config.yaml
bias: "none"
parallel_block: true
lr: 0.0078
Each number is 128 + 24 x the weight over its row's rms, rounded and kept within 0 to 255. Layers, rows and columns count from 0. Numbers have three digits each. The size before them is the row's rms in percent of the matrix's.

# q: layer 13 attention query, 128x128, rms 0.199, rows 0-63, columns 64-127
# k: layer 13 attention key, 128x128, rms 0.209, rows 0-63, columns 64-127
# v: layer 13 attention value, 128x128, rms 0.235, rows 0-35, columns 64-127
# o: layer 13 attention output (transposed), 128x128, rms 0.198, rows 0-35, columns 64-127
q0 044:135144139123121109099136145135142173190103125155150132173136131145084181086080134167118119097151090120141132110122131108149131096108090159129126108148156133100106126147126107104091095115077168
k0 041:092129092072118117177111081069129106124151142108140125114104105122127104150147129120134133083091112125108087112126134139096120136143138093112128124131148116111091130121115147116096126137104112
q1 040:111113124132153118125131102106119126093139123151161151102110131108182117127114120136164107125118176089106147120117098131117108098129152124133086142100130167130131120155135171142168145103161101
k1 038:103138135109121151142116133124137127147125108095106091129126154153143135158123150109148140108109082131115100134145148129133146143154139064121130087135154129116094153102080091162053114124101105
q2 040:123108131146156143171085141111073156139137147131134139109134145160119149122125128112167131191123145135148148109121130151128125127113123141157168103117153140123132123148128142131131106098176161
k2 036:132173134116108143119163116087216159116135075100135138165102152096163095098121130143109133113155166117136105125137114152117150135143158153098107159157113100144121128120127132158097151169156083
q3 037:125120119163133105186109083125119115115119150137103134108112134145168063134131127110120137148128157132113082164095132157112107134120158122154146157067151144151134100101171162129115152143146084
k3 037:118108150101147149090153132156134099100102119155100148152087105110131140109139118151080109116142120141082135143140131120124134109113079194090076147151104118167146097153152138138154109148151125
q4 044:133130134114139117172119114121068124115121103122103112148131124126123135163183100127130077084122094128185108148122116092156163125164142084124118106130094098122162122093156160144160112164109140
k4 042:133108091110119121079138177143131115122177139143137134125174094116085102098110151128104157166113139144166145109146156133096117134123124116114142161133165123119124147128125142065102147099141113
q5 052:151146127124138129084136141155184138129114117144129119138173125127107102102073123119106101110106151150125112122139107121178119143097122119130156127138084103127098151139143092095125114122130146
k5 044:110150118113092127172092113089113101144174124111169104148123163103139146138191135138156144114127102086125090107127172122107145141103170126094129112143123116117112110142109132134086139137127116
q6 047:142115136171153120129114124125169122133125115102149159099129156153161145118146139113142164177149166119127113127199099182102090109097137153120175148158130144133124113111130098123126132107150110
k6 045:112132140110137118164127125159133113094123132140118113148090133151146160113107140124116086117080128113090158160126076105159112131155081119170113159110095127123163136155129115168163117140123123
q7 046:156138145150135096187113130123129151104101149165146158086089157129125107138187125135146124132131138151120119161108111121095125137162099156126090169134181115128147153063150118150118134155126127
k7 041:125107124103114117089151148172143097128110137134152123132175088154127122162139138135105132170094106126157123130142136143143112135108136120168101146159141168109148137144106156095182133115137157
q8 047:146120110127147097125162166131089093112138132155123081113084088100122100125156130086138114136117090149128143143101143111120179144140127080111103107106147108149156100144152154102152126117121090
k8 043:120151113137163127093135140110116103146126104133118131142133190121124155159083122155132126091151170142173118100113132136101133095098148180153155147148090108116142139095120108129113118101178145
q9 054:124121144136151155088127107131156099165146130105098109141132142155136137098070134115122153105130159120109092108156098124123149114135180115117157096140109108119125122114098122151130153098149090
k9 040:080136159143141126142114107135135153120161119167131142114099116140105146119112126127149133122140127097124155137108116086116123110127094160117170096153072107132136087187112104164109110133104095
q10 051:128103088167153123205154119110096160138127119106148108161118118134110153169163125129141111171174133163138179133133132172137131136116096130142131140108149128134111157153134130121111109168112157
k10 054:122120130095101137089126135183147125096126121112115187092146089134127117128147156113132107136098110116176147137121141141127096129135081108141089149133125155128115133143130109111160128107104109
q11 066:152123130140163083155158140125070137126115133150128100111094089075132101163191109110131107152106119118140124153099134110151156147138102078106117145094175105145146121129138140106151131144130136
k11 048:172138101161156107110115127142135141149144126119115133143158157094120129131151140168112115095127156140195129113107152132106146101089129158129145096108108108098140145077095117112114130165138174
q12 074:122122099117125095154142149128086125080143096147111124135133122091132125154191159137148110125115111161128185140083180136105114129154101111127140126108159104144139143118143174127127087137110141
k12 069:151115101122150144104154112144118113113123106124123131109125145148100150119116102130095088129139144134131126118115108103144138086076129126171115149109109125127164148118134105141161132089179136
q13 065:097088092125163112140151143101107101130100114112113105138139126135143136153168130061127142156128129152119130125121102156124124123146135071138179154118123105110116125111131177084145138119170093
k13 054:113123115146127123116130119162127159111173117144132180086133088164106126124116146137115113119127138109137155125124149114165120130081111152143114111126082124099152090161141131133137112119108152
q14 057:114098127153118138119133090153090155137158109155126133143171121153131194104087113146121125112144173100165148120159134131140175132167112160147105107141120170146136125199123093165140139101137158
k14 082:117135124107102124125103148144171166107109128130138169125126076146138120093173147099101126123127099108137112126126118136134077154097077096157095134131088141132113111136100131125163148106108108
q15 068:121134112129147101162130115152065129102141111147144124161136087094136137159167119108125100126126109145144169152107133120137151147172096122132090138099161121150148138144109168140146107145104167
k15 051:159136120148116094115132136210143169152104105119113127133113138145153113129121156168129103115103144113188146140155139118143124130129082119100111119156126145087090117162133091127116144155086115
q16 093:126142140137085113074099093102118134101109115100109117122148145183141146107079119166144124094128173116105124129133082125141178108121164171129081142132139142119119148158107090161121149110128175
k16 096:105127103146129164121111107161110119155132103110117067129121063115120110149084102137159196122116163121148131131170123109098153088159149126125151099121160110149134149176131117129113124100097102
q17 076:156174187102170118135100167156155129100156164159122127140111138111134141092099117120108105111111106143090132147105167110160115163161100140121149145137104130148132125112123145161110133162122125
k17 080:113106113145101123094125107153128093106104141122151113082175093135106136148116118143177150133096147123145139143148130097073172148161139125139115136102164119168130147138112138138125136102124119
q18 117:128183176153156149122148111113153125167132157121124162063129127117092138118144092103125101100136142145147101141099095087136129129143145173084112123122148077186146130109140123108150145137093119
k18 122:116142127101148087146106118131120131167131143113120195120069104106132100118117081112159134104108094166120087140080087143174109095098093088142145103152143103124143116133140140123113132138124170
q19 104:142149157134103119092118152152159134117127134122118102148150152133139119112100097142109117114116177104112134133123129142149129146163197152124112164110118162139083147136102117132180160102140125
k19 103:138136155112160121153130090107126147128115161116116139132133155114127149159143104118171112149119132136138107140065081138180125145151192131138111133150160080140116153090118105133139171119126126
q20 125:083153129154192142139097124163120141175156168142102118145110144081145133102158084123123133119160177120112117123165155156094134139141122119138091138107105137131126076090096142135123103099137163
k20 131:128153147122129177122113130113141104117154126108159097154137099153134116133122147102096134136153124134129127110111093106169147143153149119145131092155145123134077129113134106125137118106144135
q21 123:117132158117097134127141093177172120077111186174113110130105104154087185137099121093179131064117124107121138125157142115119129130167131111122140136119117129151152119144123147123080119162123159
k21 121:147112133124114155142122123141117125116143150150174150112147154160138079130164088145121107074130091141138128112085117115101134135110099168095144143148133154104090099100117147141095147161162115
q22 125:050123101153145106119122111141137106151132112144122146151169100109109172115130109152113161142135132121138123136152101090157153156143076153153133098124083145145174103109122143117138127101125141
k22 122:106114110117147142087103079109119122122097140126131123116128115160115128098118113125129148144162152129108145175108096139143094095129135178164118116131116161163127123117179177145156095165094154
q23 133:146133114097112100092153101103080109127142087094140136133128139107137107137155116180134137122050114103124137103157112140151144137159125138090146125133108147130098148135135072139120121155121139
k23 130:121127138153146135140152129135102139134108074107139127109123097116118177143145134120157135145105135082093145140177173137111119138130141147142069104126091115127077127129136140123078123099146151
q24 123:099111157138106152099170109118166133165102127086119103108098119114105141162131131117106141134130115107151095167125095146112118097113127099090156168131090141075115114140156129174130126127131120
k24 127:132173103146082136104119161135162117141111126112121102122107130151130165129170143131129134107090110125131112155130144112134150138146096143152091132152141107119116119109096117154117158144135117
q25 123:108105121131130142101159160168129136131123137148096125137161072093121158061084179099126100126151100123110122120088146133148101104151158126119120118180116124143149092130121107122138141140137166
k25 128:163124158108116161131095164115104113133173136139088174132133110129107106141172152106139117100122133115173114147111154166148128116131143151131140109151119181114156158147125092124131139157152142
q26 113:102192066100151124097142131109128093133133106098095126091097112122104139137142137111123121111151098151129127123157117164135140115136161094144105129057153106125160126106141158080144073163123152
k26 121:114080133155104176155127139110139093139138102121181105124123151153094090186162131106129118119165110149095199146104139106154124128143140117149144081087161136171161113110132156089108121114137138
q27 131:173136163137124110118097142116126124135094112145151165168124101124085149145165165120155147083091143135132123135137160120144148083120120123128153140134178134187101106148154117134140111131127104
k27 133:122146134158132119134147160133143118078108134143077148133085161089134130087124130152114121113153114152120133134100147152110131090138136098061107106125116077155116108134166147135174116110137124
q28 122:095102138150125094125118139109147143131106116144150128146120174134190158123119119137152108125145133137136105163103132120144164113172110138081112132191148069100132145105170111108137136098113119
k28 122:111128120136140135129099057112115163140086088157143114168123114094138161123093126152112091136148103155148113147108163153092118131157116166079111136141158087123139148137128113103151118143108163
q29 127:120138156135075095127142148138126143124138113108123135131151132085093133130090058111133149130118145102140163119143109135114132126120215120093095095097119099133127154131134083122080136136105156
k29 130:113129061124139123120146139122116136073097159104141163165174143145122099122066122116137133143119111099143118134173140109152140146137142123090153109136118114135147129110121102139108130143179144
q30 122:105136155111139110123126124136107100123122164115137112122169122181153072081124137130170157109140141147152087103135125149130129097191105187134125117098087118132156111170115146129113078088121130
k30 128:084117120120142128093151168140157172150115105131129143087120125134105074163098134131148111123152152109190144125106155154139152110175124159120144111134122169101117161158123110112124137119138107
q31 121:129127135142114129131086184159097084071086094100137107108142141100179130152126099100126144136146120136118140130139135115130093107153134156145116144110106120129127175137130119115124129082094150
k31 129:073134077132146138147137131092103108109146131109147077137122138156153140110177115130094124088123131133161117141113202126150128086136117136149147142127140109124105138163129135140106060109118129
q32 126:140180133124166158111129136128120127140132162099111153137121131132150148140066143128115130094131151132135117131151146143119087121124089093141111138148122145161163106101111130132133142136083130
k32 121:114153118130108110158118109124138116147136126137130138159145114143143106159078094088104100157097105108115151129137116116114110147143137162137164145149134142123083144105140130094125103154106104
q33 121:180114151121101129120145144157171148143161118107113125112111116122135119148101143190162135144151089115095115114157102131167142117112101150126144132109069107130112145113133154144142116131170122
k33 128:132091134148131115137129151146137111096129103143087125134101130204121130122096112137115105108171112080116049131131153147131116097112134127117131131077112143136152178115163129092117137142142113
q34 124:071139134136127142139091107108119148115143173163111127106117124152116077142179115174129166154158165095097134106163126107116121093162174107151135136128133067111114135109116094121135135151133140
k34 121:092124130144118124167117142142110132108112125084128145130120123124121142149105139176205140103140144115089151139141134053141098105124168121076135113113139134142126101140170116104074109137111151
q35 133:086117153091100123155133150080174099089139123171136120118113143094101148112114088129130114099115151118142122116151099107120133111156070117133089128149172173157119138129106124116098125135121162
k35 126:147112099152133137146131127122109150103151154123129103112107093100104112116126108128124172127090091160103132106133098156103126140174140162120192125114172133116124111167112148131135115112116149
q36 118:066133132110104112127148134103112058102131108157096087134142124119152105161141148140132117118122133115162111135155147168155117119144102144165161117110141087128124122114087159114113125177095084
k36 124:098143138135122138125119162152144144123132129116097127144144135137160134167137090174163120126155115145112114091129143153129119139129161141126156153134146135120112100180128110095131130128111108
q37 117:097121123165128085106158156108146149123116150136105145143092168139145098145135134091179129092138126145102103174104128116142142155139137122091123118126097126125124130144112130096121086128117095
k37 121:105113136140140133147137101134137140154111107143127129146104154127135104132122094074134130151103132115071132159146138150138126148149129077148146124156136151111160148177129117071124150152118082
q38 122:108157113104096159186178136124123123126117135104099159117126113104194117125111125148090136125125139100138150138138119130129139163101118144116128128143127147085167069101151136118123148142113116
k38 126:122136146111120111102170095112092151132131138166115081116157068153131118125105125124130122172139119097126136155139098148170133136111110119128100113129177141128143112129148105130129112163124132
q39 129:143138188120130110126115137099191117151131127111137137114137150117155130133096111129116130123107097102101173162163180132137146107096106168144114160092128129107152138119126114126144081139144164
k39 128:166146104099108115117084135124118127201118102124149117166115124145145091174149159135162111176133114113134133097118137143103144113124086123127111085080121115166103096142123144106141137123093119
q40 120:165117104114128093147143119107162081128095146117177128144167129112121153128136110167111166098160120088140110135101102130139102137177156166182100146144166138129136113124126124103143118125151120
k40 124:155103125141157092166141090105136095181141093131148176072180108146113141107121106109141130107162145154150120136119139138146124175137169110164152151128101132133125131134107120141129129117203112
q41 124:122156157118141098114135112171139122130145145131152131138067136140171105145104110111125094128166114087169143183136119124095102099120149085139110130121104147147126151162129128138106146053142132
k41 125:103122078121138096154162085117124123109124106131131123125116091125099114151129099161129112159072128117170115086147144103086138098103132142147130152132126194115167149129113155125119182078115156
q42 113:114139164163155142162145160142150118120127130073123120081142077131133115098149114148134129148131103164101146145165126110144113098129119122074142155150149123165139149123104119154176171157129129
k42 118:139091139149139149108137161108121127175125162096128143115125110083143130127169094136166103147121127120137125154148114153147150125149102138118109145085156131113130129135118138079158142113128129
q43 123:164138141123083117109197095108166100165085142101109132144089144148114146087141097130166088101151125113118138104144154159128091144145073161140147144131175134114134097136113114143121119090134160
k43 125:155089145097137087147104134160121154125143124095100129073086115136143095145091114157104104127126151131096124098093142138125149126172100143139138077158119102126126105128105138102121120152134136
q44 129:139106140116169113162079141195158099164103157107094119150153084115108129113128099140097136162152141122106125125134130109159116078135116131125178066140139105102120133110154149157152116127123093
k44 131:164131109140150099111163140096088104152137146147132122148197114133135143150133098113135100132178113108076132152080147100131151088116144150129126103132150126068100114115145153135085113148132139
q45 129:083131140157141113142116144112136100146117124116138127170082126138098113082113130110124117133132142108140122113169077127106129095103107110139146144133113149113077129125132166153102137157095129
k45 128:153123067131135113105130143120166114097140156123197151171103109100127169115115159146131088123152146164132138101144132112166092148162119123102141113141127122132134117135147175171101170128126128
q46 125:140104109142084122162141139133155090173117181139165114117129105158132176126148095110103141121116118102096125096138125136114124117130118125119099100126126122131124169153169115126117157122136114
k46 127:135078135131107137127132150109142136129178141113140157152154070133124120121150138128114139150104108122117105107136145144159157119114115131128077142196119103166166094153127120130117163145141156
q47 127:153175131124125134114105124144136124097144135111147140140107114163148111136106083113138150161147127131124121123140151124143130120114126124100122142138139154119126107129129161140125124176117193
k47 125:121115132107122120131125172074162106137091154121112122127105114092150084155151119109124094183150158181146101113138096093094137149149170130147126145149127146122113135152155149153119139138104191
q48 127:159117097166124153107157124159107145118096141128132128148134122097166107172099110106126125146152153158101113127097131156154120166145124118120109121142116139124121118110112135167119080149136152
k48 127:135102132115091150140149142187139129095116126129160107145143126131088138127125122104071080149163139112076095101075127144129165131113112113130146131181130122133117148105106107072135111119131186
q49 125:110082124152103151151146119107147114148142118106142129116122137120118119085156129109188109103142123156133172104146151139157105140158196182094132142131135142112135094093132150159087137123087161
k49 124:146141116145121108151134174120144159151169144090145088121150107153080099131101090102107118125095149122163129127127141160120097126111143154123119107130138115142176102102159120098120108117153110
q50 121:161127119162091136125143090143155163161086136119134144163124152112133125100140161117153117150139113111128106135146125133095155095138112138105147131093161153128138120153148126108107134125136148
k50 127:126127189150181123129146116160088098143126116087146107139148102115102136137133143120095132127127141160141115136123149126121131146141133075068106110108125162116128154129133169147151125140134133
q51 119:132132126121151123074110133128161144111148105106144140095099131098142088095176133120135110127141119066157100157135141127110119130149140123126128118123169115120113161132150106161143145172159099
k51 121:107141087163116117139114115157182143109159142066092139173150135132107153127105126138117076096103122117154133144151112164125129153172150143137116058114125117120112131107130146159102152114145130
q52 134:151144147138135107111114160138061113123104116156157125118139153118113146137129138144128126123112088123108138079147087142120111152184122092094151144148093181129153089112168119126140120093144128
k52 137:096142097135118131118119172166093128172126156157130076093127140086143138148108124114093141119129118119121112117131121118142092167116115202100144113118115145117153153123110139138167172151175143
q53 120:122092139109117150129138151111116127149113126101157109159121151188067138132131110167110095162143134150103099151108171122132087139111091124125070100101148141122158134158063133129115126108106104
k53 123:135133116119137134135119115172116121097116143120159134159113130126146111148143055118110147098158123138134129125130128102083101134120124128111115158119151129122117122145071121124107122146162111
q54 136:146081107203121123166095132127138139109128090131128084105110110101124141150124152154141138141121117125164133103153132128135103135092130120127075151099137120129146159105153114106086120094136132
k54 133:156145130126163151137090129090117132140119136143071115128133127136144117140116137159114093088107141090120137162149134093133146139149129110135120186146136157145112127127132139071054169123129113
q55 131:120109143153109135148123122103164130160163114129113139151104137115142130159125169145138167127169148133095115098092144131143101138124106156145129124119114130130132138126142109146179158173147122
k55 129:139102148146094101138124135116130151139136185118116147092072136098139145101116141160110153121131078111112126119123144100119110164141151125174166117100140143126117129132109149134122137153131108
q56 126:124106121065129150136144126105148112153123132125135090133089139119142132157114142089157135096139129114134119105110134143163147125169141168143112174109086105174142151145150141159134130114129124
k56 128:129112160069115140141137142111127140131137135141121153100128131148154153128152129092143125115126119116130124104152127053134112124171097130162112125094123126147097136129107174096161116147148101
q57 129:125164155165138117086114117125131144108142159119098092157134094121083106126110118131139093136121130163131163138151154121134137130144111069126156120106087119165150139146133151140107141118172137
k57 129:144130152152123076089125124143133091096122120105157089127135089147131116119137139114117122151088155099121199123116114144150135104144127143130128117134153146103121130097142125118163126152160174
q58 127:143114131139122129116104092085145156118116151122136111107185130111106108147141145146163084156106129143095084095131124108110167145131115131151099113152094111107140153125104132167146127089111161
k58 129:115161135137108118120099116196135158130112121115158163107164112134098144124157171102154162154155135113140106132096173109139130167099133148136139132105113134121123120147117145130126116134134130
q59 121:148116120119172109114128141186170127143083134121117146130158136105154110095137166102113101147106145129135099090116118086116144108116121135158147140069151159201094118120097085120097119158128132
k59 125:127169142177096100130152123169166147097168127162134118097124116134123110117161180120128084125122105137098110122126093135139145115161155115111115155103137145143104140167100130126098107148151091
q60 123:173104069133144119128137160112129171093117117146164136117186127107118079101131130129140163092155141131111108162128134117086143107141132128125146150119100147086114157131138182095148124095112123
k60 120:103116149138133139151163065126169142129113121123111125136142131166158090119202162144106151135121101132095139151150129118146076147119137146117128162129102120132124126118131129112132129092147127
q61 123:101125114088109102107154167164160131106097154128142156148100137116154119147139140135134136125134116159153147125137079097100151137117123148128176145181102171086163137076184122097129112119117122
k61 125:128096085136131069068084114095117094138137124137081114157110124133114166131152110130147106126142160177101113135127146092157112173092135149116156143109108111071128151118152104110157120136143117
q62 123:155155099120119100132103110150128105184152129093101117130138105148174110129108159130120129118123122125099174133091140153130113103179126106090122132120155102134101108133149155139091170111146125
k62 125:123123172099087139129146141184134101133114121184101131128166110136150133108131131157109138158146150141101124127126154134066156135164149130171101133123122132158121119081193131146070147131119165
q63 129:136127170117099052150152144122128132101127155122109129119179105118156103135149148092096104080126134165159121168153102124122115100122151123150118096130113136133120111155121159122147128099091144
k63 129:119102100123143105107161124137122139132168128119111125136129113165161126102143169105114171113158136155159138145117166114146138153134159113136111088122125186119162126141152103121144126145074092
v0 113:138119110151111137138105082117102144120131118110111102134096115156131152140144119090154072129155128117141141083112132117094146140162107131131132117125149109107140132130115086119088080198135139
o0 106:152118102138106137118134129138185117131115186106144138082128138106082128102101136108134168128119141123133110169082125140142115158105153158140152094131128172166145124109090177160150129094144127
v1 107:121162165137138124152179119124144148107117129108130125132107123127151146095094126144187155132107087139125136134099113149139122138126131166103140105135111120143130180116183107116136138165113099
o1 107:175124098144099135112148149129143089124134145155157153116135146127123093158090110112122142143122143142122128150146149124104071121169104113176102145142100137080112143159127121111054106138149127
v2 117:136154120122095119085153151143081120131156128092146158115141138122135107099133097153145072125079111131095165146134182118122112117107138107107175149118063140147114149109124117122107116122104090
o2 110:131107107134134117161120103102169136134094106161140119127134075131114128123173089148136122128162106102086152142115100141132165122136091158135146122143154181127145083151133118128138165127170121
v3 124:129135144134140109134112126151093104187129126149118142167103122192100108135130126132132177126128163221115110099153144143114134155175124124101142095091151168140110151130144130120136145139137122
o3 118:111123126149142119112137101129132143162141115087157083140201153107124179105139149126143134140093192128118131101125132131141102127122146109144134144157122113113172093089140122130090130124134087
v4 121:074117145136132109147125126118172066123116154137167132082132143114089149144131105145155137159083134143142083146092168164115121100112137173152127108155126117133119136148098119133134102146144096
o4 114:107102126135103137098114123144127127129141149116142119138077118177134077116119141175136162119085128139070181115134112080140147152126129138139100180105133114117145141087156131131114111121176122
v5 126:139111136140136166110102121131104135099132123126172122109104132163091168142120154171120163137131116100126093090110114130178109091114130120110117102157151143102095153140143143109165140147112140
o5 116:144114119111138131155151140148157091154093100136090151141127161171143094100143171084151136130084114128143119164153115124087150102120147118148105152107134108124126140135140109130167119145117155
v6 108:105167184141166094146103161124128087129166083142176141162134133117092114093120139111124147066137147103131120130162103108138144083112083119155136167134110103125145139141120157105094150154121167
o6 108:093122108123103122142143116151152115113105125118103141146136103123117105151127100146103152102119116141108123133094139175130152192139117127129143154129155092109115157088131125173175106100147140
v7 104:112175066054176160115149135107129138072167113127126074128100110137132137144116119162133119129149142149135078120139157130131120164109133137127117098111127150102117094127128128152122160161093116
o7 101:166099129142099142150170162161144125149125114144141122089127200152102111127117138132125124170159106147134136128150128119137152136122079135121107131153138099117105122073105096084146160136142135
v8 127:123125198127133104052152103099142126161094145127125133131122091187118163123122105141113133068154124105104138098132116120131153130125150134125123105134137114137146172149119131110131115084145168
o8 118:130132078124139127150121119144092147109138180113131129130127132141064133168118150084128136112138160116138186152139140164123171147122178105104117143131135147121108090167171117100155142127132117
v9 123:140124146173120096116142128158123177154110116127116124089154128160116136152139121125108157051122117130164124121177133120116118147119138091126086102153124144145099108095140164168154137120127141
o9 121:123138155122091131158091138143108085122118155119177172142103136096093126118105087108155106170138147145134123119126150106134134080130130139129107135119134103108149142132145140110142140154073088
v10 115:109143097177132134125118129140164167152120181155117131124109137163102129123105128131144104135132152108120112166111178119117138112103153066154128116111190137143129166174100138113136116103144167
o10 109:128118150140147127122099131097131131094136155130146106148097129151097121107088105145140091118116093124101135153137121122115117138121110113088155104108129126116132089069123099165156071150153140
v11 118:142149156101157113141086129135148110140111153118126149138138166108123119133174117123093184148112066065134162128091146136114137134140137118139138048098162140104104148178155153130117150138143130
o11 114:083118160159107134121136105112152133125127082138151140077099115123125141168098147110128126093112161147116108170138096122132138101121135149149088150140099145086105115093089130104131108128141151
v12 132:099126078152121122171130125074140117114089135157115135123117157160100134176142118145078127129119123150155140122124082164126139119129124099145107094118099139122082072155132085082139139113132145
o12 120:173077156101155118060152111102110120171164145109132149119108092105139085147122137101145118153141161139106106151149118117120119141122123157152146173125174123084125130144100165107147134134114161
v13 116:132128162138153145143104114168091133141134129088080152119129119128146182153156103142133139126155127132143151128115089158154165111143054138167139058106107131163162117120128078162114121106124134
o13 115:135142139134154142120192139148145102090138152149135133158119104111143095123179155096112170098099150139119129126167147144118105101107117149138094161177115127108130156081082149153081147119091070
v14 121:124126140124176136116176126166153126139120135113133134136111124113132149127166142118160145130115100160135099135136096112092152101140108108103143142138120134162153096082131114099084084158121145
o14 119:139140117160161159107110151132098094134133098184149091166143154122181122123104106130103163133117114116127154144131143156126124120137136138148187130144130168103105141124136125159148168142123105
v15 124:137131118090097139111133096086178139104134120122151094105145178144132148149139143130124164137119114132121155147115133094106122102176092103108121108115175123116095173115095076140168176109097084
o15 113:137124136179139131136160141132108077146101105106146156103128119139122093158134152090141117157123155118141125095117134098173131112134153140104140074122148133123171121143159091146099121128120182
v16 111:073142152086132131113147133099164101135134111152177145082133122149121175110166109150132089139127122136154087125129122111117110079128120130152160120199115132137116117136176115087134170155115109
o16 109:127122115167126096137140145134114142132152135120141138139144143131116067097121141127134160116126150120135152150088138120140186114144084107162116122053140116111137172120103123169158104096119167
v17 119:154136146138124099156130133114153148122092134152166133181115065149164133139131145104173165091083140116091115175100131148102135159116151180147131148108084086102172108153112161113171143120105105
o17 113:095112115128090170117151145128150113109134116113095105153103152118083072090146112133142145128153137142093120093099094158123132098098158101083114116177157134116091141159110171091125132154173132
v18 122:092137146145111092144165115104085188137166160141129147146124164112148140126150104114111135111098168175104109127112097118128158122116098122140106076094130099149087125169126144134083112136140155
o18 115:152145137147117170118116121114130081139157128109103140109101151162099146151137157144134133121125130107141093130107105127135119137130146114129139170171119119074153158126092127165164109122119153
v19 121:119110149128174127143092099137108145085130090121139121117148118124149124124126084099125164106151078162132121153144153129107125150104126104126142107145084160141069154118140110156159165161114144
o19 116:117121153130087134142107113093163087129127106107149105147129141124129137072083159119047105147108139100131146133149138107138130142106140157137154126150138131109102094130130155120099094102099163
v20 118:139124130115121084097169142120074149108105116101129099112142138113113141081129130099128096097130076153130109113145131086171147120115153128153084158139126138124117130172092092125121157127130194
o20 109:156117103135152143116073134139156106101130104173170157129082149112086142145107136148133126154120125152119121095102109156105133136169140126110172141100120118089133120144088136138155097141097116
v21 130:126133122105094092120125140123111132152100128131107170166178149123123146160097154108144143113143153130108119138140081143140053101144131133141116142111176101133137142104095100150107158124077147
o21 122:091097151127157072141139125149129106105149125138173145146158105132139151189113132110126108110111092134128147101137146154105130141131126062127117113138133145129144172147134177149094086119147100
v22 116:075102101084118168118109148085097157121105164141115136073154135121120106147102111123135165106140124070166124117091119157119113129140139079143116137107130091170130098136128165110127118115145088
o22 116:129138118127129091081108094148160117121102148116136078117099125127164123103104120135112113149104161134138099117114165105151136123090111154092130124103047115107158118126169131096131129139117150
v23 124:105146128100142143111152133116099133169173109115127154105150096083117132179115128116136089089130148125134143116146140123130103153089094101136128140145120128163068093178140103140131079165122137
o23 120:152138173147154081128148159144149136130138135158107137155141159103072104094129191155146115096146098118121138151090106155140111124088099117131161150130114127094138143137109174097140147117121141
v24 123:105138127079161143179135164118122116104133145138145127147139115160120146087147113169156143105135085108162152150128115131096165156092096142144119146112125089099131149137118149111129152156038126
o24 117:123146125167154121089107113113139055097099122130141162107138116095111077079096147119110164122119160190104119105156131126095153138152134161143130146165119110146132118134145113122142100149165134
v25 118:143132119137149122092112087146179123102140106112147125068121115117128125149146136122171127123128112141148126113180107136191148140101110136114115155164134114102104172142130118108155079117141147
o25 115:092158094106109133159082143132139122143112112161137149164088130107097115126140148064107141126122112080143123141130120071128132131147114103127138121102116087171136122142139153170089178114144128
v26 117:122163127121123154158142113130112080161115124103118107115155102126119110124117172143125125113075142182079115153112131129132135098115114138128155098078084111149120139152128107144107144167149119
o26 114:105103119123182137128165124120168098144173106175122133145147129139128081101122087137129155149148139086141140132152149166165097161148121108100084164129142141092166089126091144114116125109159128
v27 120:149134111133064145126084075131126131109122132112111125082112153138136122089127105154091140143156145105109109160158140118138099087093122139121124135136133111142118092118110189141117158107086097
o27 116:120157139080171136133162120139174153088122120108148163133158084159136158109124099111107109146079165157131132123101146112160169120142153141123105135089162136141109147113136075177133131155149190
v28 119:130144108117132097133163123116069156121164139144130106133137154109125119102125107114178091151117086117120116168179161108127148126158128109152128109176137114144109147128164123142164150122153111
o28 114:115132135157130177163123156139157117175118130117165184111103130178122141149138148153111126141134126095096140124107076177074094125119093125160122124090113130119144096129089118132144109118082155
v29 112:185123115147157150135148105123131144159114134109102114112139151124119096124129138127124162165143137135123119112137127148143125099094146108140122133157117091086137165152136125158098159150111126
o29 110:122136139078136112163105132101122152100111114105139134127131145172162149079133138090175109145107100124111136124156127099070122130158116114133129152162126145135121116100123143155139127114140100
v30 129:124137133124172096106123158126141109158131129143153115097129162142122119139131126153073129145148097104126122132126154148150116119147180100129131160116114147108092119119160100176139122140092130
o30 120:141172163125142113168139098103115116139109161118119134139126135153134144122114135147141139073117124119134122101104137077120204094147101111133152105145160077113133103134096125086134118087125084
v31 129:126178128104134103097167109124164174163109125103133124141104084095103132128097122133121155154106112098131113152096148085149106097126136117131127136122175148148123133131086117143101153170142109
o31 121:113122099124105115118121153152135084103145105189096123155136147126151128161143137151119137121134146105110148123175141107123141112157117104075149153109101106142098112073122136130144090124089187
v32 111:126139091157162138105143177109139137152130137147170130122129127163099119120138103157115124139075171133100143161177125107131121116138086148164126151125150110159121146089125120136151116120109101
o32 111:150091159166151101132151137119136126166118177165163126177118107146141120087138136096121138157113125107138122103142107127086146158103132146095085122128133125158160115099141116155148126186145142
v33 132:125060129130145136119114132111101149154143135137143144135154123105134125167116138171101131120122149084150148158114112127114138110106131144129126122137158143147119147146088112168124097137152113
o33 123:145129151128072109125103150127110121073093102139117145150067118135117131096140119119104118129136147144135125112130103125158154122101125133161120128148124100106157147139167118170161146101141086
v34 132:163090141133145131145131126139151120145137112153117132113132109092092164165098176150084116159147145142112118136158080106088135125112159123144144132128112113095120108183167095137118118114152103
o34 124:141167113125149082145186132114121149083134098125121106143116130173096164126142129089147150110112154151092126095170158107142102115137129139139161078150159093124136157123103128090136168113147154
v35 119:113162120148133127097124130138112155092124102103114120125110132155126143140114116155119119173120091148150136121110083115101082136112137126171125143118087118124147124139120102102136123138162164
o35 117:172108111121104117186134114134109135158176121163133156108129139127136132047121136095103120065158142109131099148163141116153157118135153164125148106160131138092115169166112117149137059097163131